config.toml
intermediate_size = 768
positions = "rope"
attn_scale = 0.173
parallel_block = false
extras = ["local attention windows", "gated attention", "value embeddings", "short convolutions", "an embedding shortcut", "learned residual scales", "capped logits"]
init_std_o = 0.0
beta1 = 0.9
weight_decay = 0.08
max_grad_norm = 1.0
batch_tokens = [8192, 16384]
max_seq_len = 512
train_tokens = 103000000
Each number is 128 + 24 x the weight over the matrix's rms, rounded and kept within 0 to 255. Layers, rows and columns count from 0. Numbers have three digits each.

# layer 9 MLP down (transposed), 768x96, rms 0.121, rows 475-508, columns 0-95
130138123122133094114140091120112105120144132106138151085101151130125097103103124127115175133158099093154159109133151125148142128144106139124129119146148137161142141113125104120145140103128149097094122105121203119081146141111141126120139137142102093144113131150141114092109168114139118135
078150154095119144145102164143147098132119133161121102130139122163152129116088158139105178146124123143117140112120121090143167158146134128120138186192162092155144152110123157115098146061126098123123130140078123100128105107123132089149109129062136147112120115150113172111102104157111149119
149092156187133129112178114144139130117110126131133133130163152150116113141130111106083146131107127168114120126120123150112147103112154111156154109120104117122090089106105101130130118099135147117140168132170115096133106141117090154167114135116106117116131162172130142093141153165107099150
153134114104150094146132142099099121131133116154126131150141172133152147129107093087157162101109124150114107164137142165108161140141117131145089120112163146116086149110187106097137109129132151110123150109103135123145077089159096098105079147091131115117126123142082104120082099161120121105
134121137179129163149097157126099142116092177150104124093143129103121143136136124092121144137101130130099165088159100160107158141108106138133127152108093128092107172144171130107100136095185094132132156127101095161126128177131159164114125141130126080123098160150098146101127141153142161120
101085123191185170101143168091141166126145165158141175163146146112137123111118128090114146139080089145128108145146033118148145139131162145158116108115127136127087145131152105092163112129100104112139106138107119182152152092090101136130125143070129155160144154146140103108113125143117163147
100109101136126152145098102088089101153090159149094141148117175158127114099133110157158142096147162113105143147146173118116128144129100166148123125111141141082120111095125124122104138130164102142120104159145160145150176097177110128163109159130118127107150112103142110148110103152120126180
110145151163151144135097133111130131137125131145134074125172124164127150085142160112168141080097104096126112124138123141163132126124185139092126080116137123149161114130119133140098125155128110121152135176151106124072166143105143147143173144159106114112151125163126140141097159129141111137
119119117068150122157110146137078146103135122132106114133113136074108133142134152162163116141152116115156130170120153142149125139134114145079140092097147160090101138126137117118116155131131127129157087112121176135105131135136084157143155139109142106111126144154140144150168129175108118133
099131160104109137114116112140145147084079104148128115114122140133124125099091153132136124094147149103124170125098108139102103110125150102149114106174109116115091127111156129129113102114130109146132184099121139098161104101120086099125154117123139120126161120157156150147056179135115112133
136140124138161124149129142118115188114140117146097120104111167174148149126117110098109095149126147133119084127145148122080144106117127137103131146167124160107108138121141069116141140105139123156091117205128147144122164141102113114173144147122134097139171094161148123136140158175117082087
143159121166142124152095113135095136097107085126153109167166173173125116155123157102110103128132144167135136151125082078113108090138150158128117142169089167113130121142116098102128121175164083146123098153165122117131198116123119132134081142166119133105107124105180120124120142165143125116
140143143175108141153158077190113126136144096161154140137126144155132124122106123117121186123106084156129128088123101175130112141161147113103135126139112121155122156140130103135125104150124154141145142122131117116136114072165119090126178123146104103122147137139106077116127117167137112115
122121091121124142133151149135138083129098181130153161126072148152117139168134143113136125119136135149118127120136143143133162143088098161110132113139142129121136086129091104117119118112107105150189101118159140133109114137132142103129149139138090126085046132098143127119136120154135117153
114086144134130135122132090100138115158144111104149130182125132175146160106135124092116132112105143142139129119114076110096137111177124138089105116110124083109111145074122126120130134169111148145171139124077132159093133122149119076104095143142100145164152130087129110161181120125155125149
138118118133121130149101132125161109129092100142141129156141168134120140118115151145139112117067123124160141070139076137142170121113109133130095132140115128130099106125144136128115145114155127146132172133126091097116158134133126115096127154096118131149087119075170111136110158149171147132
097161113093155146124107098084133139137142122122150143063064131154139112131098157138133141151109109099117099172148136146141151116129145139105102141112124141093114113140099133104141106128091114112111109162107127105101150130155122088153164099104106138117154150114163113093117152101121071161
097111101100118124107101120118168113125098114105168140157159096165150151162090137117120126140169153145131137136103127133138175122145166140091149154165151165141135143133143095149087113116111127141111139072136101115127092098142117120146126132173106144112104097129154108086108153124119139147
145090117173138112127117114126166126135086138119144106120150168149148164151159155108116153141132068151123140144116071079132178118146103145114136147078121123149104141140173138142140089118147116122095106143107149145133143142151140145109136124141119108112119114146089160161137142124126138164
121121163104116134105163111136124162136089099155102158161154095120148129100120109125102134121129115127158147126105140154167120083117109107130141121120134132093155156115151091107185085113070104103094139128117125145167158116125129144107138150159134126103168136165162125115096144132123160079
080104131160091164102146105119118086146133131104101131145090121121131074128128091116150146141096155153170102120102098103132127119131119125151147119117111090196133129117135109158141109112179175114139132111098131168113109156126088114106113147107101140135158131086119161130095052147113102138
144109172131162141069114151139162144122143124129094092161146103123151105159130168135111137138146106179118123113103120139115110135170079130106129160116110089120118107093131130108153124120126083138144133149040126181136132086113146155152158170168096145070102136099100078112104142112139150093
125090112088132151121133104117153154112124111097124139161142122108102130095110162109115141143125129163113151159160129091111138113161105132138115142149161143093117134141070138171160125125107145121197120119145131097149134147091121076078131103125124136097107117128129134103112155161099139143
117116138193147145127141148100137177122148124107115142113171131106135111121122136113156133157132122108150111160103129097161165131102138132146108114119137185158099119179171125142066147103124093127123132138149145128089124098124111147137104144121121122139115127121118106131117108106142107117
153094134097108164117083155127091180134138129117110134153126123146163133134139103150084109102115110088075127135099104101145111105123147124153136066169122140170051142091164097113093118125140135161179124121110137153144096132121108147094149110118083117109095148106126129151145126141138138101
129107130134137114132139151143121149106084156080142137144140152114124155125153114123164104097138130082115152136132130141155145121103124177137134120138136189138117099111140151159148166130150121118135123150102124127128167121143095102111111133136103155125126154125136091165120127117146140160
138097102098125082101153120116166136125117142117131131088128099118152158127094154099137149150106115133162125117114125120112129118128113116120059132104139131152112112117164134096152138104099162152156156139143126165093162110101130154178147101098112132098153126131072108119099114126145121123
144129099129133118152122155143100111115178159114132133131133110153117120110120103145146110115146126153104087119148113122135126153127089138149134146053141122116125138099143127121114090148135106155106127119121095098107110135159171096124177069104136124170144121100148135133097112178166128119
147155134100098148131113147122110180144134137138156118160132103117186119125143110129120145112145137108125141124135125114167113115146126096122187119159108122118047124117129125107102164160151169115043132092118182095109132132104159123129154118161155135145153125132168165120134110125163161140
103143106136150113117126157103141164135123167109092185123115114136154108135149107126144173119104138148161081131136129155154123158077130144156122137082179160069061151085136210133138191102122093121151111170156114096134140140128145119149156106133129158139122110094163135117088125093154160138
140115115085119096135107104112178165095125114133129100152131139138110107113108142147115095081120119146115099139128107147134151136097121135132126128155101168130173133143182095132161156154083128108155128135120165174156080160132167128134131120129115126143138133130089151112148120109132100098
128107139150176108122151156129123125094116172142146108145161125099134118140107140097135099158084102162171134158149117122113134096134116140124102115152134094148108131161120100102161152159109054133128118154131123156124100129130113101163163130123162154116114112143143086115159100139137146192
113123103095124134115133196137116130176161179166138106141165149113114151142118111119155139114160131154119161089152184142099131134164147112159128140084163155147099102151133125124110105110155114122147125135147093134108164113125121109130126127188106105134130098115096138124121110147153125116
108106144140121171155133098141149135116115099104110108175101171128158079106159114143144116129073152133134139093132117149163089146131183146090152117146122135074160152145115087148137116152171138147109119123110121101117136171130084143118109149153173129111181131140108112150117090123118093129
# layer 9 MLP up, 768x96, rms 0.127, rows 476-509, columns 0-95
131126141146122153164144178082134131122150134133136095095154118105133134165158086166133109154136152153085146145114114174073137153118168148121153147134122131145120127125140113178126149092142143154124137099108102117133118092110167084168136111116145131075084107100107125146184166134141173163
122136125111130137129101175127142136130107108153111111113108091133136145172139132118177130107165152095142138153119157106145139134097103122132134130143146121104151172121126168124149144153112138134148148132099109181168145115135146112100105143152132109142117140113106128204128120125140107137
108125126127176153152105122100137141114095128106144127121130182137096054136120101144146122143120087094116118108132141168073113151117126099113145124163119141121144122132090139096111149121142158141128138124110082122098111136110136113111100162181118193124150156152119094118136171125093127142
136104098130130123129107112168142153120123123127180141103166161119115151144162140151135153127108149129111127073121079125104116165145180104152118147076136139154146109115065095145177132137143104185122143149189127132120127119097097114125160121152123101121106122106106101163118124103126159123
085173137117096092120185111101185140153111116149181068092129129135133099183148145156132135158152156132154123097160147092149156177096131155180146165122155120065107091135151147139116141150091111096116182044129149143125110138083167115124124113102102187161128107085125133141130194134115142081
175138115116162154196091090133162163155166123140152123110148138150136159128139137090134104160140121135099160123117124128113146157079179145135172095115138119147113120146151131139121174156125138124097118146122133156138128127097137122119160135170151156096150124118128109134157106132139174159
139136136124145138159119123115230131143145077068154098103131079084126104105159124143125147123145096125089137130098131146148119112128134066132089121104085125135102124164159112106119166121112126128127118135172112158115120134149117129127094131117131143148147133142131093134156113123131173122
114137157139158135097136140105120138101101149150117080132119135121124141118133143138123092145110129115166132138104120170120085111123151110109105094149141112153129141137110115147104173147109166139152157158145136143124131113133148123136128112102122121125129088104174155139176116110150129136
144157128137150111107186127115127147140134088131122140146142143132125148109134117127149130123135132107163190127128145145126100126129163083160148097095100152149083125168130159169073145097058148133150156149103125127135115136101112128147161135134110119158158128106148147144105125120127131112
122106118113130109128110146157176132158132099123164116138152137129115136103145113100143129124113126152185111157114111124090126112141131126129124142170136109149093174095131147101088144110129153150130184147139133164169100073165160133165092118165165131097139122135101113128113138099121142075
128148140101120104144141114114136150130151130083153100125148147145110146124143098084135155133094119164164140174077103165120106106155168086197099094155183156116128176117120129122130153140110152124093113123117115169120124126145099140132112117114175113137168090155092122127099165086120142111
113172130137129127099128152129153132103169126108138091110155150118108118139146135152130116114173108143118107117114152148136112120122159105133128063103142075128086142145144116170165144139131156105094130142146103091178107127121095154131137114154125096136118167138123106147163177115163149127
118103071151105149082113151149107141161103156115120124121126137161106101136142150143131097124133120122123129092119152123124139129101128153156126114173141138118141105154163122154112121147096088154111127101164074084151114069131127123142144156120101138136141113105115120125157168116165160106
141125108057127136090145135137149129111141126134173143089095172095140149101138122141100145125161137081108198118159149159117125140137106116143135115165106127145164104117115151172163129131140135149126130104125133174157124086121125104109116121122139153118165097102149106120147141080126183097
112134102142123138122128183096134141104118096152112109089160167103104102142117124121189141105126129110121129137101118140127120122132104081128102107154151101127106174123136124130107118113104128116150138135122114115113133128091190149126144128138106143126125091116111146091142122090149168126
134170129087150125113135143132131144108173122125119115132119096128139100174118101105115135135097088109125139102155145087120135158128141145143129153103136143061105109143150100147139151102147077091109116167159107123128130094115095117143154110141156151123075124132110114148183145091116129114
151099161097088111120161107095139147138137123097139108131145153093129156121141107081156124142137120142111118119172113146150128142109117158101117107151144131116147139115094113189112124110085152113111147157115126170143128134058118126145153158125155135097126108122122105132113164125143169147
164136144175125170132120107113188146107150101109153172081144080092140126114137136137121130130141183118122208158134148113119128120126130100126143154155143123158130141116138132198119124141132116151109125115177139131171105090162110138115122145132130109140113097102157113162131122121139146123
136147105117121129094112129128161177148167142119165117100111117125139121131119132103137093108142155121130127124119131083123163124130154098167138100178150157155122092107103132134106106114118127124156114155123081153169094132097138131135112127120141110058127125139111128130161117090141095159
130139107139086175153120156099145116146146089098116119132079121156140119120175094167148142137116128133153148145126134127103132138102134159158135131140118174155171130177162129119102144110137113096095142152158085140108096076142171081186105148111112119144139181091108150150123115111139120121
136119148116116135191199198093169150121131111144123083127114144156100068109179140144147116141162108152179149121145192176139149160150141120139176145105139115139085122161102101181079129162138110154112157147122127106145105117095085124122176193146134165144126129095114203159096163109099129087
116111140133122118141091142127186130154093137121117140115144124098096114105133100134131161152147107159113173098162106112152113099095180159154134142120112164133123138156127137119097125131113158151113117111141108126151129148126182089141124147173102174143168126158147104127110135102140140146
120104163150120137133103139140129118116137107131124138114138134147106126143133094126113144162100124140142132137104137133113119100117112143129151115177131119132115161159161121125109154122099151148091157143150148151157129143112103109142114138167139121122074165110107092179093118123158145099
095143151097118126111159105126163170134156164089144152116097091097131133128200118190116131139155117123116138125136140093128092106161107133154121092140090150146098133147106143139106138100082159115118170115097128083194075090141137133136123140123122146129109146161170128154090143103180123136
134156146151141109155119127158146141132161124130127157116095099112140157127143139118119128133156130082131140110121153116091156107131163097134148121133154156147162167128113144151158134137133135134108116129185114109095147135111185087143151135143122158113151116123122125137153109145154118138
102137131108110142175133117145158125118085118100146117166148127108120130155138171123121115109128103137108147104116129126126152153149178145109091130106121137109119144085121115142084175151127150150125132132168110144176125090100196086146155145124118131136137107119151172136152142129137103115
130136155120180117172144156122127149122128107095149141148150125067135132126144132114170122117109101088118124139090142131144149163127132140133101127103132106115077126134135116144104141182127109133118110103142114139122063120126153159161153126100137123100152146133131114163130133093107156105
119163156128128171099128144092140143154126101095174109121101074150127084141172087161115161126115100085130122059114108097133165116108177113115127157168110178119143128142118118116129176164088154139111090105133107081150119120117181151168125173155101137154142154114143160136099131122139190111
135157125094177094169151098130147148127140163114129111115084116097098126186120116100155101171192145150146106098123129106142126172094143090171104133135113179123163105086079184169100125191146112119101124089105144147115094133120159121133130177145151129154162119116165111119122139113158147096
096118137116128111096151139135123168165149137120162110126129101118092145110158106130120128119147082113109120139109138108135133135150121108166122087157097152134171146132147154127150125122086098145116144164119137135153070101143157156143153121132094170097172137096135116127127177125142160117
104142135132095164155093132133120141104158128079176123127138139105083113144126133135133118156132141129134124103116144128115089148105169132131156136116130081138136106113137140150047166186140184094117101159132113117111157128132135107128140110164161132128123167072154107138153105126111113122
092122088128097072128141135099095153160139107074139120103114158154114128151131104142117119130131094094136160141158104135109098108132164146136148100111138116131123096140128126143158134103115116143183134151135107179158108137130104111119135153131143132161106146117097089107124145123125153141
154117071137099125136154177114169129142095103143126140114097139117124131133128117141141145140116185125125159141121087112109135149138107115169121134167158164158107171155113180138121139139099140121161139131107135114120177129128147158114152141106133166084143152127158103152080155091100142092
158136161106128105115137129155159164122113113126110133133089145179124153125120092148121145152122133083121130156128171109083128136112152138145151114124184141096123106097146128108167133109121109125061110101131120139154146133091131101129091141143148136140120139127123144183102137112130183110